config.yaml
n_layer: 9
d_model: 384
n_head: 4
n_kv_head: 4
head_dim: 64
d_mlp: 896
vocab_size: 18037
activation: "swiglu"
norm: "rmsnorm"
norm_place: "pre"
norm_eps: 1e-06
positions: "rope"
rope_base: 14300.0
rope_fraction: 1.0
qk_norm: false
attn_scale: 0.125
bias: "none"
tie_embeddings: false
parallel_block: false
init: "orth"
init_std_qkv: 0.0148
init_std_o: 0.0035
init_std_up: 0.0148
init_std_down: 0.0035
optimizer: "soap_variant"
lr: 0.00463
lr_mult_o: 1.41
beta1: 0.95
beta2: 0.95
lr_head: 0.00792
grad_clip: 0.5
warmup_steps: 200
schedule: "cos"
final_lr_fraction: 0.03
batch_tokens: 262144
seq_len: 1024
doc_mask: true
train_tokens: 1296000000
steps: 4944
dataset: "wikipedia_en"
Each number is 50 + 15 x the weight over the matrix's rms, rounded and kept within 0 to 99. Layers, rows and columns count from 0.

# layer 6 MLP up, 896x384, rms 0.16, rows 332-340, columns 128-255
94 18 73 32 55 59 65 67 32 76 48 60 60 38 46 50 66 60 58 57 51 52 71 36 53 48 34 55 58 46 46 40 60 46 46 62 44 36 43 58 58 32 67 57 27 52 42 20 58 41 37 24 58 54 44 61 57 37 50 55 62 63 21 43 22 55 51 75 43 57 50 60 48 50 32 66 56 71 26 46 52 30 43 65 45 56 48 45 28 45 78 76 43 25 53 37 62 44 44 43 65 51 61 57 57 37 37 73 44 56 46 38 41 45 35 77 56 36 91 47 58 39 57 44 49 67 42 57
53 58 59 45 35 69 48 43 22 51 46 57 58 15 48 44 88 56 38 63 41 28 57 75 58 53 42 50 68 51 95 78 54 24 54 40 44 36 50 47 50 44 51 68 64 30 31 57 55 46 62 33 46 15 60 37 42 53 49 33 42 29 67 54 46 64 38 51 55 64 50 65 40 50 59 43 61 43 51 53 52 40 44 57 47 57 62 36 68 84 33 64 39 46 53 26 45 35 53 43 38 66 57 48 58 64 46 42 34 34 68 48 49 56 48 40 70 73 54 59 33 52 45 52 35 46 11 46
42 55 48 48 42 64 47 59 22 53 49 31 39 40 50 82 42 61 34 59 61 63 71 62 59 55 41 58 60 41 77 47 57 30 73 53 38 36 43 77 48 53 61 71 51 57 72 56 50 47 57 41 45 48 53 55 46 28 53 44 39 53 44 64 54 57 59 59 36 34 53 48 49 32 33 61 26 53 43 46 59 54 51 59 34 46 29 51 64 49 51 51 52 51 41 44 70 51 19 55 60 45 41 38 54 59 52 65 42 59 33 49 29 67 21 64 35 44 46 58 56 38 43 52 61 56 53 43
36 45 64 45 61 51 32 66 43 55 70 28 45 48 30 42 42 40 53 35 47 61 48 63 42 43 55 58 40 52 69 57 68 36 72 42 57 47 70 52 60 53 20 43 44 60 47 28 46 80 54 44 33 31 58 39 59 46 28 76 74 60 67 41 49 54 64 37 41 26 37 72 46 18 48 63 59 49 44 53 63 19 40 44 43 72 58 70 42 19 40 39 73 46 53 50 03 27 61 52 62 33 59 39 64 11 31 80 52 47 69 58 48 61 36 80 33 71 31 58 41 65 63 58 74 57 31 34
46 60 58 52 48 52 38 47 71 55 44 29 52 59 55 43 33 52 53 59 73 41 53 63 51 41 41 62 81 29 10 34 51 58 50 37 53 59 62 50 43 29 55 66 26 50 36 65 42 55 45 43 40 40 59 44 47 15 67 35 24 71 32 52 31 59 45 73 34 60 45 62 63 53 18 45 46 61 53 50 42 49 51 55 53 48 43 58 60 47 31 27 54 49 47 28 60 73 75 51 42 60 22 22 27 75 56 60 52 63 61 36 58 78 50 62 40 34 39 57 68 62 42 68 47 58 41 47
44 59 47 51 35 42 53 58 40 41 32 47 26 33 47 53 42 64 42 69 55 63 37 60 62 66 62 48 72 51 71 48 60 70 58 59 75 27 34 45 43 34 40 65 62 53 61 32 49 61 44 25 33 50 42 46 07 80 33 47 56 63 46 89 64 42 59 58 59 47 59 42 41 48 59 54 48 19 46 49 32 64 49 60 50 70 56 51 39 43 77 33 61 47 48 61 71 52 66 48 87 53 86 57 63 57 29 53 67 27 81 56 75 61 67 15 40 74 36 55 66 41 42 31 53 51 52 47
41 68 49 38 65 41 74 48 49 51 60 16 37 47 74 50 39 62 32 50 61 26 58 27 47 57 48 53 63 67 45 62 32 46 34 47 41 36 34 70 34 84 68 29 60 30 28 30 55 74 38 74 56 39 68 41 27 58 52 65 74 56 64 69 78 70 48 71 42 39 38 35 44 46 62 49 44 47 60 21 25 23 78 51 68 35 52 39 39 66 55 47 64 37 42 62 51 53 54 53 48 46 61 40 51 52 49 37 75 32 35 49 64 47 33 59 76 70 60 48 51 52 64 32 61 24 59 48
54 50 36 53 41 74 47 21 54 44 30 51 64 49 37 66 42 51 90 49 43 46 59 34 54 64 66 41 46 55 66 68 31 74 73 64 74 39 46 47 78 62 63 78 62 48 52 49 37 56 34 59 52 43 69 64 72 63 50 53 50 69 47 37 32 49 42 57 50 39 68 59 45 56 55 58 54 46 49 56 46 61 54 51 42 75 65 45 21 52 54 60 58 28 81 50 65 50 63 48 41 46 54 50 33 62 45 59 55 34 46 46 42 55 80 27 53 52 45 50 42 49 48 53 40 24 52 64
40 61 43 43 42 39 37 34 92 50 52 45 54 32 54 33 48 58 29 45 40 66 39 57 11 41 33 43 59 43 41 54 72 51 67 60 35 57 22 63 69 25 50 61 49 55 19 39 43 14 48 53 32 32 37 31 44 56 37 85 54 53 70 49 70 65 31 35 62 73 19 75 53 54 50 16 60 39 43 38 72 46 34 69 72 44 21 55 31 51 44 37 60 64 54 18 49 52 65 43 35 57 50 51 38 32 58 40 45 46 24 74 51 64 38 22 57 42 38 37 49 33 21 19 65 52 41 56
# layer 6 MLP down (transposed), 896x384, rms 0.157, rows 332-340, columns 128-255
60 74 26 38 39 40 63 47 38 34 63 55 48 65 33 51 51 45 22 43 64 43 74 61 86 68 07 34 37 21 50 65 37 66 60 41 61 72 31 67 36 53 46 76 47 53 35 37 53 35 41 52 55 57 59 42 57 62 66 48 50 50 32 26 34 27 70 26 62 44 44 56 26 34 74 59 34 49 39 73 51 65 45 44 44 41 20 35 52 79 65 37 53 57 62 67 63 19 48 69 49 44 37 49 39 38 52 62 57 55 50 42 64 25 52 52 25 17 58 31 16 57 69 50 37 89 51 35
56 33 51 41 40 54 47 59 39 45 47 53 50 63 33 38 50 66 41 53 66 54 62 54 44 42 27 32 47 30 65 79 28 30 68 63 38 43 35 33 81 40 58 40 39 53 50 54 54 56 43 50 54 60 30 42 61 53 51 35 44 56 50 54 41 58 56 62 53 30 46 51 56 48 46 57 69 55 37 72 92 55 43 58 69 30 67 53 76 73 33 17 55 48 73 39 72 40 55 51 48 57 48 40 48 66 38 09 49 57 48 58 72 59 44 45 64 67 47 70 32 58 42 51 24 26 19 44
41 47 44 58 63 59 62 48 45 51 45 53 66 52 53 46 67 55 48 56 64 32 71 39 37 50 57 58 48 37 18 42 49 63 49 45 51 49 58 43 57 30 43 45 22 06 52 51 39 48 84 33 61 59 39 61 52 74 65 67 49 59 51 50 51 42 42 20 55 51 34 48 78 48 47 47 66 56 59 55 42 39 36 38 51 56 31 60 43 49 40 70 65 47 55 43 37 55 44 60 37 65 40 53 43 53 45 35 33 47 69 79 71 55 67 69 25 54 42 44 08 48 51 56 54 75 38 59
38 67 58 51 47 34 44 40 76 41 63 36 60 60 29 59 63 55 32 55 58 35 35 25 46 35 55 56 36 41 36 54 56 36 26 33 51 57 31 63 72 36 42 53 56 75 51 54 54 64 43 38 47 68 29 34 44 34 41 54 38 56 51 45 49 58 56 52 50 54 56 50 58 63 45 37 65 49 32 66 78 43 29 79 36 54 41 21 29 54 58 60 70 49 40 58 80 50 43 66 56 65 39 36 51 60 59 41 59 41 39 64 46 60 59 50 55 60 56 54 35 71 32 42 63 74 38 81
51 36 41 41 73 34 33 69 40 59 60 49 67 33 61 32 35 36 51 59 66 50 44 83 44 62 47 29 77 65 54 48 84 42 36 44 72 47 33 86 66 56 65 32 37 74 20 24 40 73 39 43 39 56 59 15 55 63 45 56 59 53 37 61 55 76 47 63 58 49 69 59 43 40 57 36 60 57 48 50 58 43 30 65 71 61 48 74 51 35 44 65 32 59 72 38 23 38 44 59 40 39 41 73 42 39 49 57 73 51 20 45 54 34 50 28 40 54 44 45 54 35 52 43 37 58 28 42
52 51 44 64 53 49 55 43 68 65 67 43 50 20 49 50 38 46 49 65 11 43 45 38 70 30 68 45 62 52 64 45 33 54 61 76 79 52 75 70 45 52 84 61 40 82 60 66 49 51 60 30 48 66 53 51 69 30 60 61 46 42 57 30 77 38 51 45 44 53 33 64 59 89 59 29 51 48 53 70 61 52 58 47 64 72 52 67 74 47 40 53 48 50 74 37 55 58 24 56 00 32 75 83 39 31 61 58 14 65 55 43 31 85 34 38 45 36 58 80 77 68 40 40 50 56 58 69
44 94 56 46 65 54 72 66 36 35 54 82 57 47 70 31 34 47 42 48 58 31 58 41 56 57 30 54 45 38 42 50 49 44 52 44 47 36 74 50 30 44 28 58 50 59 58 44 36 51 59 39 42 45 62 54 78 36 32 48 17 33 33 21 47 35 20 40 53 53 73 37 34 43 57 52 50 65 53 59 57 49 40 51 74 50 45 28 50 39 50 40 07 71 36 56 57 46 26 06 61 15 60 75 50 58 18 79 69 59 89 34 58 33 52 40 31 53 42 46 38 47 49 57 50 91 60 80
47 58 41 65 50 50 66 70 40 44 35 51 53 35 46 21 48 55 23 45 54 80 47 57 44 53 35 55 48 71 77 43 39 40 70 42 64 48 37 45 37 57 28 17 22 41 51 80 66 64 74 38 44 53 36 51 58 40 56 50 69 44 48 40 49 66 54 79 39 56 53 58 43 51 60 46 70 64 59 38 57 45 52 61 57 52 49 42 42 51 29 26 58 31 54 41 33 33 72 60 35 59 72 44 62 74 63 53 54 69 57 55 33 51 54 33 53 51 80 35 37 39 51 64 38 46 40 03
25 51 47 42 54 82 53 56 54 61 25 32 35 25 65 51 48 52 44 69 72 58 71 61 40 40 48 70 32 65 49 67 63 55 48 40 54 39 20 64 22 20 54 42 89 26 51 49 13 68 38 72 65 37 26 51 48 41 45 47 49 47 60 47 47 53 39 53 36 79 30 46 62 19 34 54 32 39 64 63 56 61 48 46 31 43 45 59 18 57 49 54 29 35 48 58 42 44 62 47 49 43 35 43 47 27 61 99 60 42 64 58 47 48 57 70 45 24 83 58 61 46 39 36 34 66 55 32
# layer 6 MLP gate, 896x384, rms 0.149, rows 333-340, columns 128-255
38 33 76 53 52 42 59 47 40 51 55 47 48 42 43 38 57 60 28 77 36 51 50 78 37 42 57 32 34 53 54 53 37 36 62 67 51 26 48 36 61 34 54 53 34 41 59 65 49 40 60 52 50 59 54 54 54 35 57 42 40 76 68 58 51 54 42 42 45 44 53 49 51 57 42 65 62 56 51 67 39 58 38 34 64 43 42 48 40 29 21 41 46 28 39 37 78 44 65 37 55 19 46 35 67 65 32 48 39 55 45 32 55 77 43 41 56 47 65 50 33 29 53 42 61 34 27 16
70 44 48 52 33 60 45 61 47 56 69 60 48 41 44 51 57 66 67 50 53 46 55 65 43 43 35 58 65 63 53 39 34 28 41 61 50 54 46 64 59 69 78 50 53 58 43 46 52 32 43 83 44 49 47 56 42 44 38 66 58 69 62 54 36 54 22 55 53 66 52 37 51 40 55 42 36 59 47 72 57 53 52 70 49 64 53 79 46 74 54 47 35 66 39 38 52 47 54 22 68 30 63 55 55 63 45 43 67 71 60 41 31 52 30 61 57 66 39 56 46 48 38 50 41 47 62 39
44 46 44 35 62 51 24 45 23 49 46 37 44 50 52 48 43 37 54 48 48 34 62 40 53 43 53 50 21 67 27 57 63 37 37 38 47 50 49 38 41 30 45 30 76 35 69 59 33 65 32 52 55 44 43 43 61 56 55 60 38 57 55 63 50 40 39 62 44 54 31 74 45 51 68 49 60 41 53 54 50 42 58 59 65 54 44 43 47 54 49 60 56 52 49 53 29 34 73 46 47 63 44 43 39 19 41 50 60 65 25 20 50 40 74 27 60 60 38 35 59 24 70 48 36 52 32 52
43 56 24 67 44 72 26 40 49 72 37 40 34 33 63 40 54 35 30 38 35 71 66 77 69 61 55 43 58 47 53 64 30 46 60 47 66 40 47 55 44 63 56 59 52 66 24 60 42 40 32 55 64 63 78 67 66 47 29 73 42 65 53 39 57 35 55 63 65 41 42 66 46 31 64 36 76 59 75 73 59 56 44 32 45 67 30 56 61 48 27 38 29 17 36 48 69 66 72 60 57 34 39 64 27 41 70 63 63 38 64 51 48 23 50 65 46 64 48 53 68 51 53 31 40 56 52 81
72 40 36 50 45 27 46 53 52 27 44 42 60 10 64 68 65 52 29 31 26 43 45 55 61 50 56 63 53 46 32 30 42 20 75 77 56 52 55 41 54 56 54 49 42 62 77 30 36 20 43 42 40 53 97 46 38 46 59 51 38 39 49 74 77 43 45 69 36 41 39 74 53 58 50 56 33 65 61 64 51 44 50 60 50 58 60 57 77 51 55 53 78 57 77 32 48 70 23 37 61 34 63 51 44 28 68 32 36 36 41 56 29 59 69 39 32 45 62 85 62 29 43 61 35 56 59 56
63 55 48 60 73 69 40 41 36 32 74 50 42 30 66 38 45 62 53 64 57 36 58 42 42 34 49 45 41 38 55 42 35 36 63 60 75 47 55 41 47 28 35 57 67 86 46 26 48 62 58 56 57 55 61 25 76 30 43 52 14 59 48 42 74 68 43 22 36 27 37 38 56 49 50 51 52 71 40 63 63 45 28 58 67 51 22 38 38 44 64 35 28 43 61 66 51 52 61 73 48 44 56 59 54 28 50 74 62 62 71 42 53 32 56 68 62 39 34 64 53 17 39 64 49 83 62 39
74 36 26 38 29 58 32 26 58 65 47 46 53 51 62 62 52 53 45 78 71 55 62 37 47 59 47 43 93 55 35 59 52 47 41 46 39 46 51 60 35 32 74 40 49 51 38 71 36 63 45 61 67 55 41 50 34 36 34 49 35 65 49 47 04 59 56 41 27 50 32 25 79 45 67 35 22 36 48 35 42 51 55 73 41 38 37 33 37 50 64 60 46 31 42 63 37 66 39 51 40 56 35 37 62 66 41 50 55 36 59 55 48 22 41 47 62 47 55 59 63 45 57 52 46 50 31 56
52 67 76 65 43 56 58 73 66 37 68 28 19 18 31 53 79 33 55 49 40 36 50 51 66 35 48 55 34 62 46 33 59 53 49 56 69 77 85 38 44 59 78 60 46 30 37 31 21 36 33 73 46 44 74 54 44 39 74 45 44 24 42 44 58 28 54 61 51 16 61 38 46 20 38 39 32 57 51 47 55 48 48 61 48 57 37 73 50 46 51 45 40 38 40 66 38 39 53 35 46 63 42 39 55 39 45 65 55 56 60 33 20 50 70 81 43 44 72 57 49 40 72 50 58 29 59 54